config = dict(
    n_layer=15,
    n_head=10,
    d_mlp=1280,
    norm_place='pre',
    norm_eps=1e-05,
    positions='learned',
    qk_norm=False,
    tie_embeddings=True,
    lr_mult_o=1.59,
    grad_clip=0.5,
    decay_fraction=0.63,
    final_lr_fraction=0.0,
    seq_len=1024,
    steps=6739,
)
Each number is 128 + 32 x the weight over its row's rms, rounded and kept within 0 to 255. Layers, rows and columns count from 0. Numbers have three digits each. The size before them is the row's rms in percent of the matrix's.

# layer 8 MLP up, 1280x160, rms 0.0918, rows 409-495, columns 80-159
085:110081149086173141084117169105113086124128132113115098107109148174138177178131147147171126168106131139080224120205167110137115161189115125154161093082110130139140100061140196132095110141154111096098101110137097060078164166151122181056098175
113:112129127170124099150132062148175130125161156162123076164111195211160051180123132156116150148138156144173110150172067101095130109151124139189107063090099141127136138120159144175131116117085144140118142104128146131092098111092078167111159162
093:132123126089101136156136164128100174129124101045159118093125082042104133158134187088107128108119140102116147129145105120166069145193099115144174096169109131107159158136184149136090136137144104163111180136141138118122087195122088140160151121
094:126128134112159153146131053153159188131124079104142147116183099120095105120178160168142099124084127145136169150128169131169121103142077148174119095074118107084148130106143215143139113120138140138151120144094094119112136170145071073093128116
100:145132150164167138120119126094072112118153092152132170109109155161110106087081096111130081038045054133157097127027189145145117113107093120165092146122113114115097144129144084092159130128128152094134092155094133103122122131130142151088186073
107:169098166109125158103089111129099137110152179128122081169171119163123174105117104113099153157144173113170105136121134127081133166121184148102180099172099193135117135122125169074076106098112106189125049162086165115087124119122197132154148160
092:142094165143141098138171107073181187111163158156145121121131144166144137112117119112105145169137084116147126164125052117105122069132145167166145122154103120137141127122202079165142089132116096155140126116134142139132044106118087052216049166
112:131060114127125144106104184085092151123154160124108079129178143085139123125186159079147133132135148157160159119057118128125159133128139156102144127124141079122068139150108132091064123110085131103104139082117107162174109110136052077206163163
099:075123127148115115164075119190118184137107173123100152146141137143096193142085130112147113145110109161139128147088136119187100136141111120100169064101096066159142126077136108141108122125114169204051082148114134117176158125090129103173174061
080:128100143139188113142077121142141122126139107105112110092110137142099129159079108160184109117118151178168180092140145139086104161131150102116132147162148154148110152086134120053087135065133131119151154065079140156114122139176164153182127144
113:152108158102174133172153115092082178149133119113191068103114131104174126076078110097085105097155135138105147184113101120128120133145141131109142153112121120101099149162117148089105127145121138174116096138122180137146143112119102145150137099
105:116118125142049087109155144143035108135114094133149139115123152176139146146112166099069189061135170167174131147096146123125109179142152153142154123142116113055099121142153111115131105128125141079173107109102135075120088092153194118139163178
135:084107133105157116157143148144079095129160131073099132127115150150149125151176134114237136116144130168159142102132190093087104148138146150048143209163119111112148137073064152175134111108116137128106174134123064137142091130103119138133199177
092:141159120158128113142105150081123104096130082158092126137093168109105107150085218107134121113156127156135142135191080116131124175136128172204122139114142101095023132161172124144149125118115138121082134117131107125091128084137098153192152105
103:104092164192161114157114125127099107119168130096175190124081131124087155151123146126171180104116081175117145177118130091139149108171075127098102162123141124071085122129092131132101115135136131113104195074152159088161159125100128081124123150
104:094149136100195145125100077168137144115183200150080162074158113125168119128162138122125128135130206154100151085113138121130116160148088137100134059113065172126140127100115085118147110082101103120120096115107173138074163108161172067120115093
102:127136108163153112120095111186085144151088150157107114118049149168186164105139083109188151113167150166146133137143111102165150155124133098129142135144136157073133097146113129123163099086063145166112142109099077142138016168126176089127094116
110:112088163151087111146122140178089124146165162136184127093054165148138134122134130198102081120105073142117094188186147096213092164158119149119143132153148135082136118160101123126185106074128128147108103114159144094080051132110146140068184162
106:212104075141145076139084124162118119098171137118081102131159106175135130130131214114116158167158132097147160131121107084092077130191138148124175099147117139089063123088123124091094135094116139114097111127086096073197124138093095112110099140
108:123133109155114105144081142131136168064136069135084154155175125081138167121162137131108113084105149148138080081174117119175097086160064145077101146167177149102136163117167131104152120094105133146118170135126159088141123147081093168151117124
096:062063132152091091144141099172101164118101136100131124124195091154107167104070128160112130122160123129124159105133156131161095124149127166166149137046098172142122153137118165137156150195095171111101077170117111147088119162114128159124107168
086:088121132133105137126108119140188161100193182137129188078129103164070217159134154101097081118119135153044147119057112155108083133138120112131109146126084109150128197141094116190085121089098156133157087126118067169098087076084110116163111143
101:115149125139161135139146195141148133095086125114121085091090113118160165168104156095175164093155156161148165101124114101119099116069116106094089138149101162111088152097098088104118130177105139071112215129181132123138152077154140089166138066
112:092098176115182138097085108124098134121096120143182141087163137089118115135157098167128148123136144153126097120140151134112117112175151148141193109093099124131098193108155150134122099121114140174085109162088118123187113121134123114115170184
108:143167137129155184124087071155156166113105117150142181099098129136115128057097127129147082131141149148106181118067135117112116110181132107144176070058096125124166138090098174117092118122111140100152046151144109147154142104154093134165090098
095:158102098179089113164149091110147159111179144122126146128146148179145143136109140147156149139118120140126187143143066114164101105148151147124124106130128082068088097142123173131091130136146153170117142077157147164118167137114016131158140186
097:154169144118079108128139169140083115123150147135084140144149151122146204106237145100152240117110134116183125134156128108111140116114160151146138176109146129114111128089096084171071114098131148104118088109091122106065108111120108100177110116
095:119107153090141160132148176113119164125118126073134148118154103133147079151172153089114128087097064158144122137147155131135149165159112106098156124158111153089116138106127125066112132080139160060169119144184168107168156138118145130068126138
100:195113071109127101107164101139102152153157141087145141087135102154143135087095129098119054133112129126143170121127103147172117134079126177083185062141104161085123132131070105096133134144109142142132098117130116193106128149078143181154206049
101:172141122144151090091113172160072140147112174146174100122163139082161122123095155119144112108170127151146131125059038155155075133165060174139147085085153102124123123135032113173147123133136111171125158163155114145137107123096077132159154073
090:148117101167139082116128179137127117111149142155120141162104147146147104137098107175155077085123098161163096105119156106126102195112112190158159133158135146126125162138173130146204153114122131100170164091091081201154139133085066127157125162
073:174124100113130120041125118107136140118125095114140164154127085139136106076107123123121125127099081145110121127133159156087138119139073104145100145162149146086067119161124150175145077093134159111139171157165141129126105134185107147099094156
120:113074172141183119144114070106140112081146103137099128098126119225135179182142112131129176148061077115172136149080093079142154160198117138105090123160116135100095132150149082095141108062097129114119121115066154130169072099100202107172108146
092:145128119069101108133130129108142106093149116103119108148165107146104156107116194090044156081165152144127160128038143134075094122087139113109145152159066213139165168153113099139147135153121102145107139166126139137167137136108122113099095113
105:055132175151116105132129161095141173122120187128143164129122145142130108163138128181158123089138121090141119162076146135146121114102115143151163109124134148111122113170133119106149106112123071181105156133146091157161117097106158114153171151
109:077067141130130119152169141111108128106164090111145133032219189108123178129142196098122173166145131209132147140142092120113111140130170069122122127126106120129060145119117152146093123090091101097122092084118154065049108091103108083190163102
100:157125134125114133148094146139099146115163187119175109105111105132123071128126115155144168122141192127171110094186118144128090113162203071107153148114141160142161150093179147125122119090107153094127099116191073091140065086138154149150143144
090:128143096185091145140067161087122133159125119187129102140088168168168052152127122095090147065064094155139039105168114123091082118186088126086114112181077153137171187139117147165125117118134141153099153159118191142113110134116127136127123138
078:180117141153148094130101136102168097143130124103156122130082097114169112146107112163196141168057201171077155079118210115151099165144093149128160111102150137120107090083180191130107122136129119147129185164197096157119145095152118092071140145
099:146172110159115083140135158125102153098119186181147168099133155081098108105143133142129174149096133171139124134134080121166122165138104140118081125109131133116168119187153095168155118166140147087105101118134165182151169119063127143113189108
107:172075151147130142142128095107086158161169130130146119128117116152096138172042125138067098092087101137175145153114123144118103208073070155121126199138134178138093101135148130101126117075132111158125140134178121111112086118135109143102109131
104:115158161088113155087119180136125065118109185135157016067122104114172060151110124143108134113204122158112121121169115118119114161158154073119122095085086135110161166153128167118189110141162122171173124097138113186088097156108109092118134100
115:058175138126070098061094118150088132134123140141122075146188165169134146108200126096090172102127142108162107135163095141154079143115167183124158101153139121114119163127166137103130118112108121164072125155091115092166087090116198115143172138
086:175135125130073075162091150166100123149110149122128126136093153154188106199129181150156126098045131134124078165135082094092131160133160144156113104152116099089129130108138144095168144076098113102154142131160081083093120144114106161134152153
102:126086133098094111141192116096202175128120105120118092103109107089135154143140146036134174072163169113174108158151084135127098114113072117144145127113101121122113126124147130106105117143132143156101145175051146136110193119105112096137097066
092:110132150124144078187129157155166106121144130098127180144081132094145082046118154100189125145090108171165114188161138144162105167116169103117100108143089144133142127099181142145007103088140135185107105130124204149109167111104100108127112110
100:113116161080102138134136153146143119188119144101134066129164150143108122135076153170098147106188155197123111197106138085175107100148119092105167094112134131121092135106092133034149128123112169169139095131187148032153167089113127123138155193
103:083126171097077142123115159115143170150101133140077178127100114110119123140088179037147151105183144110187104175100052138088104152074186085107108118119148123086122132141182116048077139147123122141106103104155174122124106080125134144146120068
090:105113192139062160138123099147158146104124159079042103126147162128097177104122185149179166072129190185140124145048138106157115161154128154110116149081107123095084149099149090103080136116129119137116123121123193159148125093105158121166127168
094:096120141108121115139117142145102103086132132119170161136134104140107095187056144136112180083104131120086142150125133140146090136134131120083108132069082197126108153116142140160103100132138149214088099125157169124193136103091101167102122085
104:087110092157148091049131153097091132114100115130078111123112160167123197178190159100069125096097121098082220111117072114128147148175134130140205177131152129115131167148163081109149104077115113113154177141123078122155161093126209078146124168
093:119128119109153156124145113104178192122123141077129176097034154135141186144109142134147150115123102119077151151064131114134096113161111142163170079092119190114022169144171126168131142125144130129095148107141184126219120136159109121152108154
092:114103130169071129144130189168144104074151158087124155130114169112146091172094139139119082122156013137159098132156129109174095156139176129167149167153098091113129143155098119135059131094129138169147139123140143124158073116074128108176157215
098:065081129100150120120169084161162147118090045064112103117166175179150156109150180101113157130135073123133152195139081120142133134122154173152131228097149087102142147093054119089150127101081163133121140096137087103114133090112112107163141061
094:118122166125070157097111088142094200158101109120130139107102116131118093136159124150147111056118104130142145126080132107160129129150087100146176122120109139100107108099091079164091114152112129141085079097129145075151118163089062126087186152
090:185140091163117085132146191077120094143128082166053131079116107113153121182155156112111133065123124154145139101116155122101090108157118140137086104165137128089124138133139114133112148166109123125161185098054143148108101144102150134094109128
104:094171154096139105149140146134162211142115128144110112108067115099075138084159152114074116072119101125155096130133138109115079142167138099124180181124128186122087161134180138106053114105150108054124144154162126101069129110128120156153138101
096:076135081144125091132103133135133113119152120153166150098185222162184117210191112140118170188098135139142129123144092069087101113199090124082141094128132130149141211157133177143175124141085146062127169143141171123136141124133169082113179173
100:159100132187119130130146123155103197115137145165157132119163177122134152155152117152152127110103121136119194112171124124082097106163091125187132095129142131124140107143092134197091111104098137048099109064091165158083150129135194115114168099
088:104147145113099189135100125125163150108147127089119153109101103187163145095162143079159150197159125100127148156055137071153107155150158100124159137135160176132211141130159119155103117117121111123095152144163145107166148098113160131181174209
100:070115197087155099158147131126109139083115093149134176087074188094168119160136138186183108100129118195166053133162146092136174158174137132106111105146118140113174180158164094147159122108114091119137163143089166183047144094158145126178134114
092:112106146181129099130117097164144195096081220117102200137071106129152153088130120107171123116163130136134094131106117137095134085078119136158095168054124123106141118111096180139118123148117158148127090072118100153164125112130089160138123092
102:197119190134130128142135167104184168137141155150088170123137118089181128112161127098166121158136121161095159170130153119136127117079096117132177094112109156126109107133146092147076105074116111110051134118197138171166130081121116053101093142
117:140133159152115143128116163102115149105113144224122111146081149171115111191146224147151074104108081095119109131184102093120122182168111109117146168096113083103101189183176124172131100106111133117117159071184133177135139094141130096182153148
098:230068176139110101144139108135092152147143112173106156147138140095182137148144151158041125119148145147089212193175141107149154095113105158138191085131135099073158157145175141152098121164111094111059138116171177149128125135105143127114113160
082:136152128099130158154095175219121139116121163171111142118054110109132155077157066103164084027105159123188111080153154122135133094059163103180117142110102122137150153110132083102094101137103126133122139073158158146164059168119204183073112110
106:116125134070110069134112087135147130106114116062141133115147097105130131087151168081157167153119149109166108131122113116140097162083062174153170197138147101119095130054095099091109138133124161097109173180151060116167144114135122110168174137
109:150112126114123085094140162082128162128114146090146102130163143118131110148110169093109167091182158155138176123144097139067111123131113197136148174098141158115075145177147136136105104175142133151105152133158138116154117167096134119107147157
099:127125193128146082137138138119140143101179079171122056036149127173128207125155092073141099073132141104198112174077148141110133085125130142061098143070110180121134123120142076104184091157146120088139198155125137120179123145135141107114123154
085:080150118107105169106155129115092105136151062130068137101192156222162154177182117144119052075156132121126136158115081128141130123126129191120108087117190074134191119160145133130159128104081152086113158170123091132175186115126125146146154187
095:188131155113168164085151115115059176137163166156075122059141123112171151129161155165106113116180169175155221141145168114099167154149164123152133131066052126126058115112119153085092108107092148140119134121119115118112099168174117094140131146
099:025095132149176114123104110055139158128139150101159133093105162092105184150183113121142096182111130151087129115106108148166114120184142129213185149130127173105148167185116108187144121107126097129131065105101128168139130059129123111145165116
103:092066139116165084156119153173119129132179167084149071035124137132190054137135160119134090101110098113203110139141114121106086137131167135144108123148063173151153154127179182090150134132099115097158125135118176145095133109128114106063155151
102:177178189118142174136118141128090134134100152112115115089151133116237135122161192190108079060158110132112130138116085102131147142129107143202165074118138124114102131150118106160161114096117108190112090188178056197128078056119121119135141116
092:108082149136097108148118135155097094114139142066136157127113105144140142152126140140177099120145091127149147162088086184113134150082112143121087107183127114130076104107096155097093118124114126168135127184121144095115110142083154114168164081
095:051118196130086129109106120080098155101148122153068077108167128149215146106128068105113154112126143147110144118120128144184160119158116148164171167146139128125107093114153086058171093124069126107125087123121080097137095091124143126142124159
102:191135177178116112138082088048094144129112111149155142146111100100113155157091165105119092118097065177095149155100086101186132166184133164138132129108137130092117140175142114142172098136148120203083077154105150172133103107113159125100076155
099:183111082128135130151146117191125207175117097137111155101137146137166069126144127076125163099075123156122143176102141110139204116083124108140173096099082101114175158087136131154047127110092141146047156097141132098071160122121120094159134116
111:162117156127073161131080120128160116149183177186128125136144113082182082096172138079105132126120149133166100112123143135136115126048052150066099140127102193158168157116137138162103082123120138128113170123154132143051149128093134071082143120
102:178100136117155080117123081162088163157177133117121086107140097089122130125156093129094128132116076143151136118117118155196136150131103143177102098115126168112158119140099187085170129126115104092148084100105151172139123151135119184125124063
086:136145159132179148109069108097061158156146154086121132154093141129125216132175138098173066083093109122150097149010158209157175109181122147163119116087116123110112107100129140139118100123143121194138112123128162117182110133123131154094153114
094:134143186103104123126122129141095181097095115084113148139154136111140194126129164179156196140118198149162141182120111083140177134188092124143142091066157166110165111121179153095138103123141141118066073121143132114134157101097121141154122139
109:140142174165034140098068130138080140125134101098098058199131155143103133125082149197136137061133105145189129128108130113089146155077189151089105127093096136142099113148140204129121112143145111155083094111104146117141101083131084160141174125
074:130125107092072157126134121167101130139142050101113078170066147059112158073136103108172080055103102146105163159109166182143097158090131125152122037099096122108108145119103104159092113178151171152169109106072139154177129097136099093103152127
086:133109083087154111112113138103140141130161145075082085134115208125123164169175107146127095100146090136133128112109147151136127144153148141127165094139147189115125097129078020151075137055127142098154195123083144096169141067117095121151168213
095:082125121114108118130126177174121107148154157150094107093160150116139121089055119126106090136121116155108127101108150131197114188086091118195124104109048186155106125130108153139173094092134114106110137116179096156100121119104129107136075091
089:106084158176119123114104134101134108111109131145105129142077183128173153182145133116151174153137130165133124108117078128173143153150119170090155119164145152112055146144193128116159099114104162134130121090112175161114127056121131076140186154
# layer 8 MLP down (transposed), 1280x160, rms 0.088, rows 409-494, columns 80-159
087:131080049151105104163111096133120148114165123151172117175159163087067100082120134100041140149081151135145135190142081132149146131102106107158154201171138125090039166193146118081149131137064100138140167069102100142147121101116150137135092124
109:140206131169144148152073148105151163163111120133159130141132105094137150141163075139110081158119180135120150170111163129121116154099173154159146122107120079158132111111127145107119150153139175079157069098156166090123079136106112119095148136
088:127162137147183130140118158131118142151135083031118095143110181154095142086137150099141182121143174120125110096124161129155116105111128130129126116156106159045149097105098151126105156154101113144150102143117115064171146203175158182115098140
096:142106118165143123090122146127150086073104082116079116092133210156147114156136121118078211131130128150110106095173101106057176108139150139061084129131103124199169152098161172076115197139166084123167147182154141105148132063111153113178101144
096:103109114122126118091113151158098113103135117158115137121134124082179102136135153118095213170186145073120123169207190120156146150135098077157132128103100135137120148161048107201101110097121126122138111063159125107083116101077063079114102193
110:146175185062111095165148091087124088127136188114129140149153114117135133085126193156177088154110172112134133075074141155104112124113151166121085002111113106203092097161116157131077145047094166114146121157105166082129130102163182119103150130
089:158062108111105121056137127117112074155083135145077176142153112091158131080095074062077092121106120138175100176155126125129199135142150065122118177154123130125192123106099100102197170111160103153112130118109078153120168119075126104109128160
132:196094105110127116119113145137147115121072161136164039114181184098102129133133155071065135098100133124201117140118111155133152127107108081038121106152110149130114124175115121091154173171067137093079150125101108126137145160101150134140156129
100:164122089099084175125167101090151149109094170074222113102106122042148128110079070137157141118136100107138096052139169173124122144141147120155173163134136150144108134105135161176100183115151133110099125181128173133143131087190114121115117094
085:115111135167111093169136168064129149090097115132175108153155120122173139104150165069073105107121144104161109175187116136131129143174138081134117139164100131132034140188091140113121119162166117155110154119139102104201099201128123093089112161
111:155155137098161096139129127133112121140136104086123067119119118127110127091189149115118083145101139088121089098154148172141145138176118179095158061181170133107148178158165157070080056158130157196079086157150118105111112115140167135100075136
107:107150097074133175200174135157097145167198136154067110161178094136094100143181124184137113154138127129148164140118101108172144081186143106110148132108125141167125105115127104130125118139136118143163149121126191170177101120065115126127097116
096:122131166094125146140154133126162129106148164084055110130099119168105162124153144149194116100176147140089143105110163061104115133121075145164131178117094125074124144125098141121118075106149110116134153146108100140141113079090115141174102113
127:130125114146116130100123128111109147135131137142118134097106149144177101167104121100154192153113104086103113117191140165153123188134097130171145125037141098113132124120122142224086114115145105150075154091175133097143102151152108146133161111
102:159140099128087170108133100131157114174130136149113192184132118114144095168104118145125118033143097101142141062143083089096150146100129155166067087085111206092176138147147102110190147120136113099110153099117149125123166104106173139082119118
092:129183137176102164157134151163102168115098160102103143138130173118106104141181024142129106146159180126166121167107153175106071201128168154150100188084110125028113161105105131126158111205051149125105072108108189113145145102166092094133048113
108:123167137105129095175080098128136139171133114165179133101132134149123111170111130126108176107096115102119098066182079147060214102110111160087114104113193167085118138056187164125152108104163111137116069123148111206155163111096159156136182100
118:149123091067118067169089091153145115159194086110128114151055181121113091125186066101170075140144167055158137133121124098098185161171151149130129110094150133182162059125128080170180118096122141134136165161067185130144130133145145163193156098
111:075148159140123119167096129155100127082122082178127129080140111199084131237086110139178120099140105130121116140115166069097123166092122158083122132130143162130145108128126138124150161039079153167118082125148118194186186116132122181119148097
106:130103137124138127115152148065107116088114173111110146173099179121089140088098113098156154126090111126160101118123140103178120079205100181152172109130130113128129157153130143128182122127110090047242151176086142157147114101081123142079122111
089:157170123080106142125158134096095142125159126097135117140105142104139097122113181140107137155084098065146102129160167140117084100194171158124127105151144112090112148173135124085124197149159093088107155183073130161122126073159147103128143076
087:138171101082076122184169141142093109093136105144163123181161142194131106132170117180110173099110102117131129106108107089181154114165140123116127133155168142176071142122099155104113169153164154128119136101100145079133136130108130183144112129
099:129115055125142137139140124049097131144150128166115117179127171155127192102115161133119135161116084086134125078079164170154077113155135143134172139119114101139205077135055102125105183115113129134127086052140089147128108143104079146103120157
116:153138118096132064083148160169114158129097166153087125079207129165112151175140100150116154135131150076118110103111120132161188078099135113086149133134083138057078117134109079189115134185092080120043129099115092119182169149103107174157129101
105:155148118164117111148174158112152123126094103172176140101102138113126094120169083143180137070179100130202123091065187093055079137186129154158157134071084119076116104089153152110108114107198148159105134113167094134101186153158122151139122099
096:078147069128155135104125101082149145130140176136107123112108173189153121184159148128197110101087124094169144111096093123214102153146159108113078159102153083123096137080139086150110133136074069128211119192128071166119117182155180134070178145
095:134173124139095222134168099135090134129171175156130080151136143091176128124109071152069165125101162122138135130161161132171110099122099169113128127122165114107122159069141158156077086137113137151114164149117110111135138126091116137066122129
097:141131146127139209151109100158132075149167190102094038095089106106154116135139161087149117128159108128071146098136189110132131147074168146167121108112197129068136142135128112138136116159108176116161130087096147183150112084135111084205140085
095:142151187205199149144155114156102096114143084112149108124139122102152138119135149162151125116074100159084114097180189110164133122128111166101061098120162169090127218146129159119109126147156122201123047108132162088101174123136120105134083139
093:118092090174134129128098135179121128106080117130108145111099063166122110113114082145159107139152123182156121134149143129081115140076105118086102122153156162142139117112142111071191129154124145133170124166171150172159108140185150094165083074
086:177101114065142129120118090149098099123127092077156155197114159132107108126147114106121185163182066134180167106098176110126152154096071129087086103152085110171110160080176172094119151156178112137098075150149095138176128179162126097073093121
073:119150112114118166052174095147124079106131146083098140159076137092086143139100142156159109156132186117132124000130156177092162134117158120121140146121154115131105096073100144119119234155215182079153122196142117178089146111147113125140100109
131:112144139140167158116154125132141124143187117140134048082139165163158166201108133154114105106148130118098139114090152062170132154120046122138072148102134085143130057169185146189182116161159128135126104138104076181138112123174100135135092155
095:121169138095130120065160175222124116061116108148125114133032131110138178151168102142084153133121141093092141158135104098121142142120172049132078130157087090126106104151103135134164163134175118116172123183108104135163109115160142113157136138
100:127136159146121182077147145140119111056133091087115128160119086077043172175147126116136060144102120106107160165146124114120121067086111095193127115114142144131142154107089118128052101112179163080127162135159136121064134117118133108114075155
112:137051119100119118143113137101176101137183145082187146111150081112126113108120124142107169154157156141123166096128061091146101165046146164117166104088135117135124107100170063120172135146132180085133097146091159099151090138119121132165158143
096:063133076150141116099139100121191147130056094142168134169175118169107075083180156113164122109099161080147126128132054121094112115075107099129119146122152150134123064084128135098117136119128107142145136102090109120154089160093106155124169161
092:160125150161076182144103110113167107137123090160187166125074117121167157106151190108145090189098052082176150063106177129125132089164165148151155122127114129112057178108053111109103188134112175118139146124087146119135081132121102129162099105
073:082115122160123077159140116156093139104106114159130159098110184073166083122087129072056116170138092136143153176138075088184088182146107151149178174183136143051062127175135133078122121128121092155132132095174143152176110102125114091101094150
091:120039143140162106107090158168075121118119094090113108065103069151163146122146146084109095106163113148153156212109100122076127151076128121081111128161139142117146133141119071101145120159144107126094111112183119143108120116204156125147084125
112:106159148100205184147113123117124107167093155128167153163138158169157084207106175157116144106179144161168068128123123174077135132124079154136141118080131108125134182108134083126094079111168087127152125106135139137128049139111102108091105137
107:144155121092178146120131118104093136109100135208095068125127145131155138097133119094117175148133190177159125138126113103151148114144108105094114124132075107130134115130182164134161164109133102175123152124100130083135166107116089132122122107
121:111174120177143171105139177154076136008192096135135129111159135125098143124087197133165192108124153111079194115074135057087132131104115124154083100096075158098150113141097088112144085162137149087128095107123099163141163126087160137190134185
084:095087112082166128084146101085122140135134205129116140123125059112142131144132056145170126115114114111197136144128121132165121153169170105142177173135158097135119084087074063192104167118151152073087128122146138119108150199119141124092201112
097:148165142156135146139160147128133177149063154117086127123189154117135174124099129123162141149067154167160066128126135135018192126118138086100134152151130088086077149095134117134161173135136087128145113149126110115139145132040125083160108169
095:111115120173153180121126107127099127084136120159095140109177100125106098130135152197124129122112149134066103029091137115091103047071115161148181150148113102175115099093129078184142089144108082081132068178167085154148126197158118138122107182
095:164095132159113110124106125131174133086105070160084114123141190129079138105109143106092182145124130125134102095193144187083159130109108086139136145088092079141183097102205195148081192114150193093132113217087155118127079162044163139121177147
104:099109128091134121119117088103143112180092117079183132127131154077066134156125093079130116087134160152140145160164072124103104135129169098102107070142101146124138106117205101120164143123195093105094168150142101138090140106143171179113188137
083:121119095116131133131126135140072153202171097142143114150100136170140139125133179159070056131119096118088138149143115191101128146122082110108111155173081102145106109115108129136153158160165142095148201161160097144088073153094101093080050149
092:093154133110112176113137182123154119087103153092097127086196146129131092106050141171119123153154100127140190109095152128139144090107081171188126143118168106195084157137079149115161159137196163123135166123092107124106098154087153156147111114
100:103125148077131188096091190081135110134111134147130081146101104109209137155126146115141147068132162127113127154101100110119099070109152088073151162144095132108152144158107136166145129156137152155078086106170111134150132146145125156161143087
091:141128090180082150147083111112206064136150159129140116136121135137083108107183096088161080098075110144146159117121040103140147090125147131175075140171126117183109160134104103078120156136137141123169132148116110127088084140121132145150182104
081:107105150113140148128167142094154123121138082152136119112107176112125108083134162117192203101125098133089083135105113126140162109153057125111143105092123096182079135184084086150170128126145092067140131156103163130151171158112116150152161121
093:125154124176085096158108098165125147169148131092116155147201091151136114064104134175128126126157150112154134081123093133097139147093131137166113157175106100053175114089156130128171119097131185146112150105118145104152155131137143157086139142
097:149087119114137160154148148134193124108113167100113138182066141143141144128092135120133051200092104151142074157120124111135118140078144145122128055169110115168107166172106128120088156134129120110112157135155130100114093108125126098126051113
088:079124109116117070131078153119129190117138128143146122146142161137111141077141133129187120122070074169136090066103104118070138191141108107146065131145136127144137173086142063071100173090141154115107179140114164122146106094114143128137150117
099:149128115088116106116200157186135158092124097156176192135125108125125120140142127094127117117127121154135108128213134144091104160092190133086054143099160176136112073165180125114118082131163135087159091111128169108177069127103128140092118103
090:118103131138139150091170134135180121111116092180159092136167142183117137052127075093091104109124130126132115167099176139107149105104071165174106030123110132145135152187132119196144092137219146156169097102143148120078169083181161135182093104
099:178120102156105138168124113137129088082089137128118096236146125128125109119183136156114139178105128148088157153184152106124137119115201102064105148156110099119111091124124102111105196154141160148073128200144152102127023154166109156115125169
090:124150125138157121161130081179107127123119206117132157173180111104133112130128129124057070063091137143177117173108108137139174087139134063170160144165112118068078105175113085064076104165140128129137151144140101136137139171157106079122157106
090:228113128098082130112080138195141116154081145133152137142061143143172155111114129126154099131059126047097104132107125177108117139165115142154112173159124108100134102173130118094102068120121119086082184126141188136166152141167163126081095136
086:130057172135148104153117074094177133193110107134077136161101162086099124144080093077116088156116137121138133174134157105074113098087126145106130114159144155109135113050107081178204146110122144092121140173132136112108146103165160139105088142
101:151160161112082113135119013142089108203090167131182086102111114078135176122093149132158101093155154148126065163105143189172104118114132155075159110128173217108165142145159122124168148172131172121066140093117096110124088126128133107109150106
110:096187148092074136156131143152036130173121135156145119107167152153129110120242094132164103087064133157143119153144097113103072154138111171055125132081096142131147165146160202133162138139106109177072096081106154098089162113112147174120112117
093:159126093140124123129156118107180107111106081099102161105220111119079152093151118099129167080081116090183150146126086052137098112066135156113141123138139071142093106137135140098117139089126106151115131132123134152118169108101041130089158154
080:164028152133127126132138129108112103198136130134187118119133151148164115152186172103129129168091039155134120078109133079133102144089113102187120144192141123099201147149123148110099123126105101110145142120144125146182107130126136114181118107
098:080072101171122084155139119200151155171110103084185154096137123116170121140170117103157165142119149166160108100127170107140141116122081152182103070108108146123116070090118124139112136182172121078145178140103117075177115083111132119146124118
102:144123139116112150115146050117146073153132160150108141147138145074093150138113101077167094176066070200100162127171215154118174126100108119182133192123140079087121121125134128108077151077074105177090132102139139209113138157120143149160138168
100:163124115152142132142143163125136125101134140099141148150126106113180151181179085134145103159145104113133098078144203135140161129155116103150115099151141126157130125031127121154078176159118093087148177122156076144106173128198083180114124171
083:132134119125085114098125157142174111163153135063152105136129107097106126144070135105051099119172147154120189201113142172117165128161131079118086122214101151131129140126127078078131080099140150137081173156166130150124110175104100106106089079
097:074126113183126090106099081173114128178136067087170134142112142099123180125124142164129149155155172111143135182105077140119148126129094169150101121145104140160098137093161132103125133172112061211161129146132156109169105125149055129152121136
100:128114129186120110100124151112171089159170097105091145143132121121137165111152154094145148087135079110124118112158136112193126120189098154110175124102115133141110176071148174120111129072086142140127128097158121098110139130123148054110134107
108:111130170141120170130107070084099113139062134122110144085130204178080161160131132153148095175049124143150043119126149095147152089107138112134168105180138158148172095133106104101182153139097095083126150156133151146102097137163127122137113154
093:177156150104134093166123166076087154116152127181109124186078112169140089135124138130126109141103159100126143139090165198127100109173108071150129143126081095097121173123167200068141191110141152086196080126142110110164141110155149146107160100
096:159121101113065101106128099099158137099142109171100146141137159076099117107118139160134178186157134070085188160122081155100088107153111114130191179105063085152116110135150147124109160133239145117102116067092124116121183102147067138127155144
098:091177148194147148126128120090152163121121130045134157150150081124105192125121161041170131175091124094103194120109126136124132123213078161132087112108078112130106123118088122141086199115160153100126135116148123126114204122102108168135137092
104:112136115169140174100146113121098165124120058084171128136109109114102109103129161093159169105087103146159090115147142126147130150139157175064117153119145117147122143145084168112191132157125111172167122189131112128065189214162018121095130074
096:106111126140132091137121172102136154132110144161077100169112145119067142097110108140135137123108140070130155155123117105082149083164138120154139142161134193096108068122060122127080160162139186111153147155153148104166146137122108102115084145
109:145128090156176091164116121204101147152183083133115091109118124120153137092145175121163108152134132108081178136137116152165150117127180167163122196046121153124119088124127104125117085119106104133128123096136150133143131126142116122112151109
108:128104151090182069200108150070094106111156206161096082123118127124107078097145168141061149172086032097164128142142138114161077136214107119146144096117157158058109140156168137162105109090126159137140103115144113136126092123129121117170160092
087:136122191133132102170103131078088165116110157161151126116142140078141143151088150118148149142110157128151176066171148102103100192126094145128210160153129210140170125100172134161095088060112143144139077131113110061126176148150128143120096124
094:140119178111190147137107068209109117118120098123122160113100153115159152171121142113128154120100101101122132109136090198127153137092173115087137107144124107092141148185145093122145141132209116101156154149118129138119156132142202123063211137
122:156166124184078078078082170156155103141166188122109119147118146115177122128143150126073115104171082112122148108133123084108114152161167122099108161138096115069067071130142073130191122135143122142195046128146106138105150120102104112101129142
072:113166127118144176039123125172161162168074157109063090117133061145112125066095146179149118161132085111077116120168155140117154118129098154067119089159106127176129094069129162205171184147198075150145134196098115198059118153120121135149108131
075:090131150150116123163091123125129116126093126119091156126126122065124092124046158152154123147099108099059136102147164126159131139084130146103057130192157131190079145125124129125126125097171132202169154146126152124141134072178113102160099142
088:151107122176153135199131142179125143085074134140094106166106131204165084150168115108161084114146110128132145109137099079095068121154138143116092109118157104054156089136134107122152096105111124134165116158118095147145132135121118128166181135